{"n_layer": 22, "d_model": 384, "n_kv_head": 6, "head_dim": 64, "positions": "rope", "attn_scale": 0.125, "extras": ["local attention windows", "gated attention", "a smear gate", "capped logits"], "schedule": "wsd", "train_tokens": 669400000, "steps": 5108}
Each number is 128 + 32 x the weight over its row's rms, rounded and kept within 0 to 255. Layers, rows and columns count from 0. The size above them is the row's rms in percent of the matrix's.

# layer 16 MLP down, 384x1536, rms 0.0257, rows 0-24, columns 896-1023
size [ 97  95  96  94  99  97 103  99 102 100  95 103  97  98 101 100  99 101 101  97  97 115  99  89  96]
[[141  99 132 167 136 155 114 124 127  93 129 116  97 146  96 105 132 177 121 131 115 169 125  74 143 157 173 135 156 141  82 156 106  99 143 136  56  94 102 134 107 138 107 144 162 116 153 127  89 113 201 172 163 150  87 142 146 160 159 116 123 104  84 122 150  89 158 102  56 112 145 151  99 121 104  67 191 125 115 137 142 151 120 112 186 130 121 106 160 169 188 155  66 171 152 183  80  78 154  62 107 137 142 152 102 169 176 117 151 180 148 120 105  90 100 117 101 170  62 110 107 146 104 119 113 153 173 135]
 [174 111 139  89  53 145 125  94 170 154 104 134  99 155  92 125  53 175  65  65 116 155 149  92 154 103 148 199 121 139 128 107 121 133 106 138 154 201 111 116 148 168 112 145 133 104 141 131  71 128 141 104 173  75 121 133  77 111 207  96 116 116 124 175 112  50 162 165  37 150  85 170 141 119 103 161 185 177 126  76 114 125 157 104 112 156 167 125 144  95 134  95 193  77 163 152 144 153 124 149  89 154 146 159 121 123 128 135 186 102 186 127 176 140 139 102 121 169  65 204 136 197 123  97 149 118 125 122]
 [140 132 122 121 178 118 114 128 142 102  98 117 172 105 143 142 144  93 153 167  99 147 183 102 137 128  90 190 119 142 113 133 109 111 146 149 172 135 139 182 189 120 131 130 151 240  37 149 152 134 120  92 140  50 145 139 123 149  83 147 161 141 167 114 121 125 148 208 165 112 133 185 105 177 117 131 124 114  98 156 115 145  89  57 129 101  66 109 112 152 118 178  97 159 148 163 105 122 109 171  86 122 149 131 122 159 110  84 111 129 150 121 160 153 141 167 158 171 151 111 118 209 147 151 114 139 175 153]
 [157  69 152 121 101 102 135  66 141 219 133  99 118 114 112 186 126 145 169  99 127 156 117 129 130 120 185 159 152 128  90 105  92 173 153 155 132 116 125  97 178 206 122 135 112 148  76 133 169 159 139 160 151 157 164 136 160 158  95 174  95 126 103  95 149 126 159 125 136 131 170 158 191 119 115 133 216 110 114  69 107 155 114 170 124 163 111 152 115 159 130 135 147  78  84 109  90  91 117 103 183 153 124  76 119  73 139  95 105 167  85 135  92  62 155 120 114 156 102 125 186 174 152 150 127 105 151  99]
 [122 112 111 136 113 151 132 129  92 129 151 102 128  55  90 178  96  73 131 119 123 135 107 101  67 155  78 103 117 127 122 151 116 124 120  99 157 123 126 165 125 110 131 157 173 124 208  88  95 141  72 180 140 104 104 127 156 126 144  82 217 105 160 118  89 122 147 130 100 150 141  92 179 129  77 103 114 159 165  95 135 157 172  98 110 126 151  90  53 120 154 199 119  83  96  88 129  77 122  98  81 171 102  89  76 102 159 145 103  86  87 122 110  66 136 185  82 164 195 126 202 167 114 143 115 180 122 148]
 [120 137 130  72 127 133  90 147 149 115 108 131 156  71 145 169 129 160  87 125 142 155 110 136 111  92 142 116 122  82 140 103 156 151 115 198 121 117  73 104 115 133 140 132 201 105 133 183  90 106 129 190 107 160  96 139 143 101 132 199 116 169 193 111 128  98 123  99 143 118 155 129 145 104 143  96  98 111 114 165 118 101 107  86 180  67  83  69  99 154 114 120  98 122 115 166 159 205 152 130 112 147 156 125 177 132 131 111  99 112  92 138 117  73 140 119 153  80 164 144 163 183 162 152  97 103  95 125]
 [105 122 115 136  92 168 105 144  88 115 134  19  97  76 118  85 125  64 131 151  88 127  78 112 122 130 105 135 113 177  68  96 162 145 162 133 119  88 128 128 219 110 132 130 136 141 171 206 142 170  98 167  69 156  84 197 144 132 147 124 147 150 139 186 149 114 118 172 157 139 118  56 111 113 136 138  66  98 142 182 137 131 150  56 114 143 111  74  94 140 106 141 122 124 128 114 142  91 140 140 108 134 116 156 141  80  67 131  86 156 117  89  96 146 169  71 119 109 148 146 126 118 166 144 114 143  98 152]
 [110 131 116 112 102 111 102 187 122 155 145 108  99 114  90  82 166  98  84 218 128 129  89 135 161 214 138 178  99 110 140 101 157  95  84 147 160  63  75 167 159 145 104 101 201 140 174 134 102 102 197 121  84 107 151 133 154 135 127 167 120 108 117 119 138 153 115 160 130 143 131 150 100 134  90 111 140 138 136 121 160 103 155 142 136 131 128 151  56 125 102 141 154 153 151 158 154  89  52  88  90 124 140 147  68  77  94  91 159 139 134  78 107 154 151  92 130 154 171 108 155 128  92 132 181 154 105 130]
 [ 83 130 156 163 131 101 105 140 124 103  94  92  94  78 114 136  96 118 110 160 152 101 140 184  99  66  99 149 154 132 124 163 147 176 122 164  95 114 193 155  73 123 149 136 113  92 191 142 119 113 114 158 106 124 140  57 120 112 203 117 133 119 203 140 152  61 134 166 189 130 172  57 188  73 169 132 159 106  64 162 159 126 111 136 174 142 107 104 118 138  93 139 129 107 133 107 139 134 119 100 160 163  87 129 169 122 131 167 173 154 138 102 108 132  98 150 136  96 121  76 158 129 120  90 115  67  36  87]
 [102 186 160 112 132 170  89 117 135 145 118 116 127 140 151  55  85 132  89 140 135 105  61 105 116 154 101 120 137 142 135 133 133 117 189 122  84 144 137 142 130 102 150  94 109 116  85  69 121  61 172 116 126  98 183 116 125 147 146 169  77 131  95 122 153 118 150  59 205 131 100 106 120 135 122 142 160 113 122 162 105 133  87 117  99 137 151 100 186 155 122 106 101 123 139 196 158 104  95  90 151  97 118 118 126 127  78 108 146 107 149 113 193 132  85 115 144 116 140  92 123 136 114 110 142 157 162 150]
 [115 134 114  50 106 122 127 141 110  75 115  89  81 117 181 113 142 202 170 154 161 172 148 167 144 139 137 149 116 138 118 119 143 162 132 145 156 126 145 133 119 132 157 105 137 132 106  89 153 176 219  73 185 166 101 149 125 124 130 152  94 109 174 123 182 147 152 105 112 141 171 138  96 113 187 116 115 111 172 165 167 118 110 138 131 134  91 139 112 123 162 120 180 128 123 164 133 157  42  61 161 142 168 128 162 157 120  76 136 174 125 136  86 126 104 140 110 108 178 176 163 148 110  71 135  86 101 121]
 [121 142 113 113 107 144 162  71 120  77 126 178 168 147 118  99 129  98 175 112 150 161 120 130 137 166 131 180 133 111 153  43 119 121 171 121 104 117 135 147  71 142 137 111 113  74 120 116 131 144 116 126 138 180 128 143 107 139 142 125 108 138 187 113 166 135 180 101  84 150 122 118  98 137 125 123 157 186  94 160 137 101 125 101  98 177 149 127 141 154 165 116 191  78 140 166  79 143 128 102 131 157 111 170 111 109 105 148  84 122 127  71 144 121  85  93 183 107 123  71 135 126 135 163  85 169 173 157]
 [101 119 164 139 179 114 137 124 113 139 100 118  95 159 157 180 137 131 179 121 141  93  98 190 146 151 127 139 105 153  85  70  98 113 139 137 129 144 125 141 130 128 169 203 124 163 110  87 105  90 107 164  79 152 108 137  94 138 141 142 131 127 158 139  79  73 202 102 150 135 128 141 121 112 135 125 135 181  99  93  86 143  53 121  82 124  92 144 131 156 113 112 161 121 126 111 160 109 135 106 154 114 161 138 168  99 157 118 107 135 125 142  94 151 117 148 176 134 130 147 110 166 143 103 152 165 140 194]
 [ 81 115 194 116 156 135 107  75 112 137 139  95 181 123 120 113 162 144 124 103  95 157  90  93 140 215 134  81 156 219 135 213 160 147 151 145 124  98 134 148 107 137 139 110 122  71 157 112 116 129 132  49  96  93 195 162 124 118 175 131 154 135 113 196 101 125  93 116 202 150  83  82 159 192 114 107 120 151 121 146  66 144 155 143 145 116 118 140 125 143 125 114 140  78 208 136 184 148  96 159 125 186  36 144 115  96 155 208 133 142 104 158  67 116 193 150 111 145 120 106 163  79 209 121  95 137 188 116]
 [133  47 117 128 155 109 149 121 106 113 121 142 114 122  91 125 109 114 133 101 146 146 127 141  78 120 133  53 109 124 111  95 133  88 159 170 157  64  51 139  69 103 168 154  79 134 203 117 148 155 176 111 151  91 144  85 186 133 113  96 137 118 110 152 194 157  86 128  73 148 110 192 188  74 130 120 145 110 136 155 172 148 103 119 140 147 158 121 167  96 172 139 109 141 109 124 126 132  84 153 101 127 148 183  55 138 163 109 164 131 120 131 142 137 148  91 105 136 160 116 163 128  83  92 121 128 151 100]
 [123  76 141 123 109 126 142 116 107 131 142  70 134 113 138 152 105 164 132 144 130 154 149  96 136  95 153  90 140 126 141 139 146 165 140 114 124 122 177 115 169 103 110 168 128 118 128 131 163 102 102  75 181  42 148 134 164 194 161 146  41 114 164 152 125 148 181  99  86 115 148 130  80 172 127 121 104 108 126 153 117 108 107 126  92 141  82 112 149 110 116 172 126 180 124  84 115 101 146 146 134 134 151 115 121  94 113 110 205 134 143 149 141 176 123 133 103  75  63 157  98 168 118 119  98  83 165 159]
 [156 141 128 142 108  83 146 141  99 144 125 107 150 147 139 118 214 112  73 124 107 111 139 151 177 156 151 148 102 151 146 163 172 130  22 144 109 123 149 162 181 151 134 115  99  81 126  99  59 123 181 119 110 159 142 144 139  85 139 138 139 146 115  99  86 124 141 183  54 101  92 124 133 148 156 119  62 187 153 147 153 136 177 179  87 111 112 202 115 119  72  65  95 141 179  78 154  68 150 172  63 131 139 127 130  95 111 151 133 113 140 137 136 126 159  77 140  70 170 114 143  74 133 162  95 148 140 172]
 [155 188 145 115 139 129 131 134 140 127 116 182 166 124 138 143 133 160 155 171 116 167 106 118 142 147 137 147 130 169 133  88 193  84 135 134 164 115  97 168  69 163 190 139 144 139 107 165 140 130  75 142 172  94 117 157 128 135 119 172  98 141 101 101 141  88 137 161 218  96 120 123 143 137  49  80 131 107 162 149 111 143 144 160 104 127 101  85 134 168 120 131 140 109 130 165 187 167 150  55 131 146 109 122 122 176 176 141 137  50 150 141 156 154 119 143 148 113 185 193 134 159 119 139 137 125  85 120]
 [142 108  79  99 132 147 136 114  71 108 126 177 132  99 131  87 137 132 163 137 106  92 137  68 175 161 112 151 158 133 135 126  89 150 141 123 138 183 160 124 171 161 183 161  93 103  98 149 163  84 115 167 109 109 121 144 147 148  71 139 137 127 166 120 138 144 123 140 122 171 110 123  45 126 143  68 211 116  85  93 118 145 130  66 137 127 132 152 101  93 152  99 126  95 143 111 139  77 125 105 152 117 132  89 118  92 141  89 151 190 158 118 104 119 129 155 135 131 132 148  61 134 137 133  61  78  56 183]
 [ 73 109 111 126 149 130 145 135 104 123 151 179  80 129 124  95  99 100 154 172 121  94 135 123 121 104 119  94 133 160 128 166 126 138 157 106 156 178  89 107 133 110 163 141  66 121 231 103  48 161 164  93 118 134 117  95 182 107 131 107 115 131 180  50  89 137  75  86 117 118 157 145 115 119 175  89 120 152 134 141 106 128 206 141  70 158 102 106 125 136  97 121  83 123 100 102 142  90 117 127 137 135 168 179  57 139 211  98 207 117 137 140 125 103 119  98 142 117 126 112 158  87 164 178 127 136 158 145]
 [102 139 142 130 166 135 178 136 131 152 142 125 132 143 128 101  52 109 182 109 123 163 134  54 145 112 100 143 110 125 155 106 140  77 100 147  86 144 100 141 159 122 170  60 152 112  97  96 137 143 175  78 103  87  90 149  81 128  91 162 140 138 104 103 161 117 141 137  93 104 127  58 133 109 162 156 139 112 143 109 171 138 188 179  65 139 138 150  89 121 129 107 117 100 116  89 168 120 157  34 174 131 103 101 104 154  99  94 100 163 166 119 164 112 146  90 155 104 101 138 140  82 147 123 134 120 194  96]
 [158 141 170 132 145 128 110 172  81  78 118 116  74 157 137 115  94  63 145 152 152 102  61 140 137 137 136 124 131 155 158 153 139  66  70 118 117  90  78 168 104 135 116  65  98 103 191 138 134 135 132 132 136 109 103 125 177 136 125  60 131 131 128 142 122 162 119 113 148 159 153 189 108 145 105 141 100 139 133 155 174 139  87  94 128 124 134 133  88  70  95 158 128 152  81  63 137 125 103 155 102 139 102 154 107 143 124 146 173  96 134 145 135 176  80 119  89 125  88 116 125 120 107 160 142 221 150 164]
 [131 152 112 122 144 123  89  89 188 128 186 127 152 136 137 120  95  96 144 139 143 115 139 123 119 119  88 138 124 131 126 142 166 111  63 125 166 174 212 161 123 175 133 118 150 124 110 159  73 112 205 152 148  93 106 116  98 118 116 145 126 123 148 143 119  88  96 150 131 139 102 123  97 133 158 150 153  96 228 126 109 120 102  94 125 143  73 177 113 100 164  84 138 119 122 152 126  93 115 154 169 127 156  85 169 113 115 151 127  84 122 155 147 185 104 148 125 118 158 100  92  95 153 124 137  52  57  65]
 [118  95 118 104 132 100 147  92 181 169 154 167 118 117 161 121  79 149 137 191 112 142 133 124  46  76 173 118 119 119 144 137 145  81 115  95 120 145 142 155 149 143 162 116 140 148  51 131 123 168 151 125 108  81 139 163 121 179 132 112 150 145 136 102 131 126 154 185   7  92 177 175 132 171 158 180 176 128 146 169 110 135 154  93 124 154 117 164 199 131 141 154 167 209 121 192 126 136 148 116 127  97  87 119 140 146 105 120 169 151 153  51 154 150 143 166 116 154 109 171  98 147 134  96 173  89 198 131]
 [121  99 105 139 115  95  93 143  93 166 146 112 162 138 153 122 153  55 131 146 187 109 120 128 122 137 153 125 148 138 111 153 112 119 128 113 163 131 136 155  48 126 150 101 174 177 229  90 160 118 114 152 123 157  90 153 140 172 103 174 112 158  79 112 149 115 101 132 138 114 124 132 143 114 126 123  82 159 110 140  93 113 136 140  84 116 147 142 108 138 139  95 144 154 150 132 116 145 102 129  90 130 133 168 177  95 138 169 124 107 151 166 162 121 157 126 104  99  97 132 148  98 114 142 173 122 123 133]]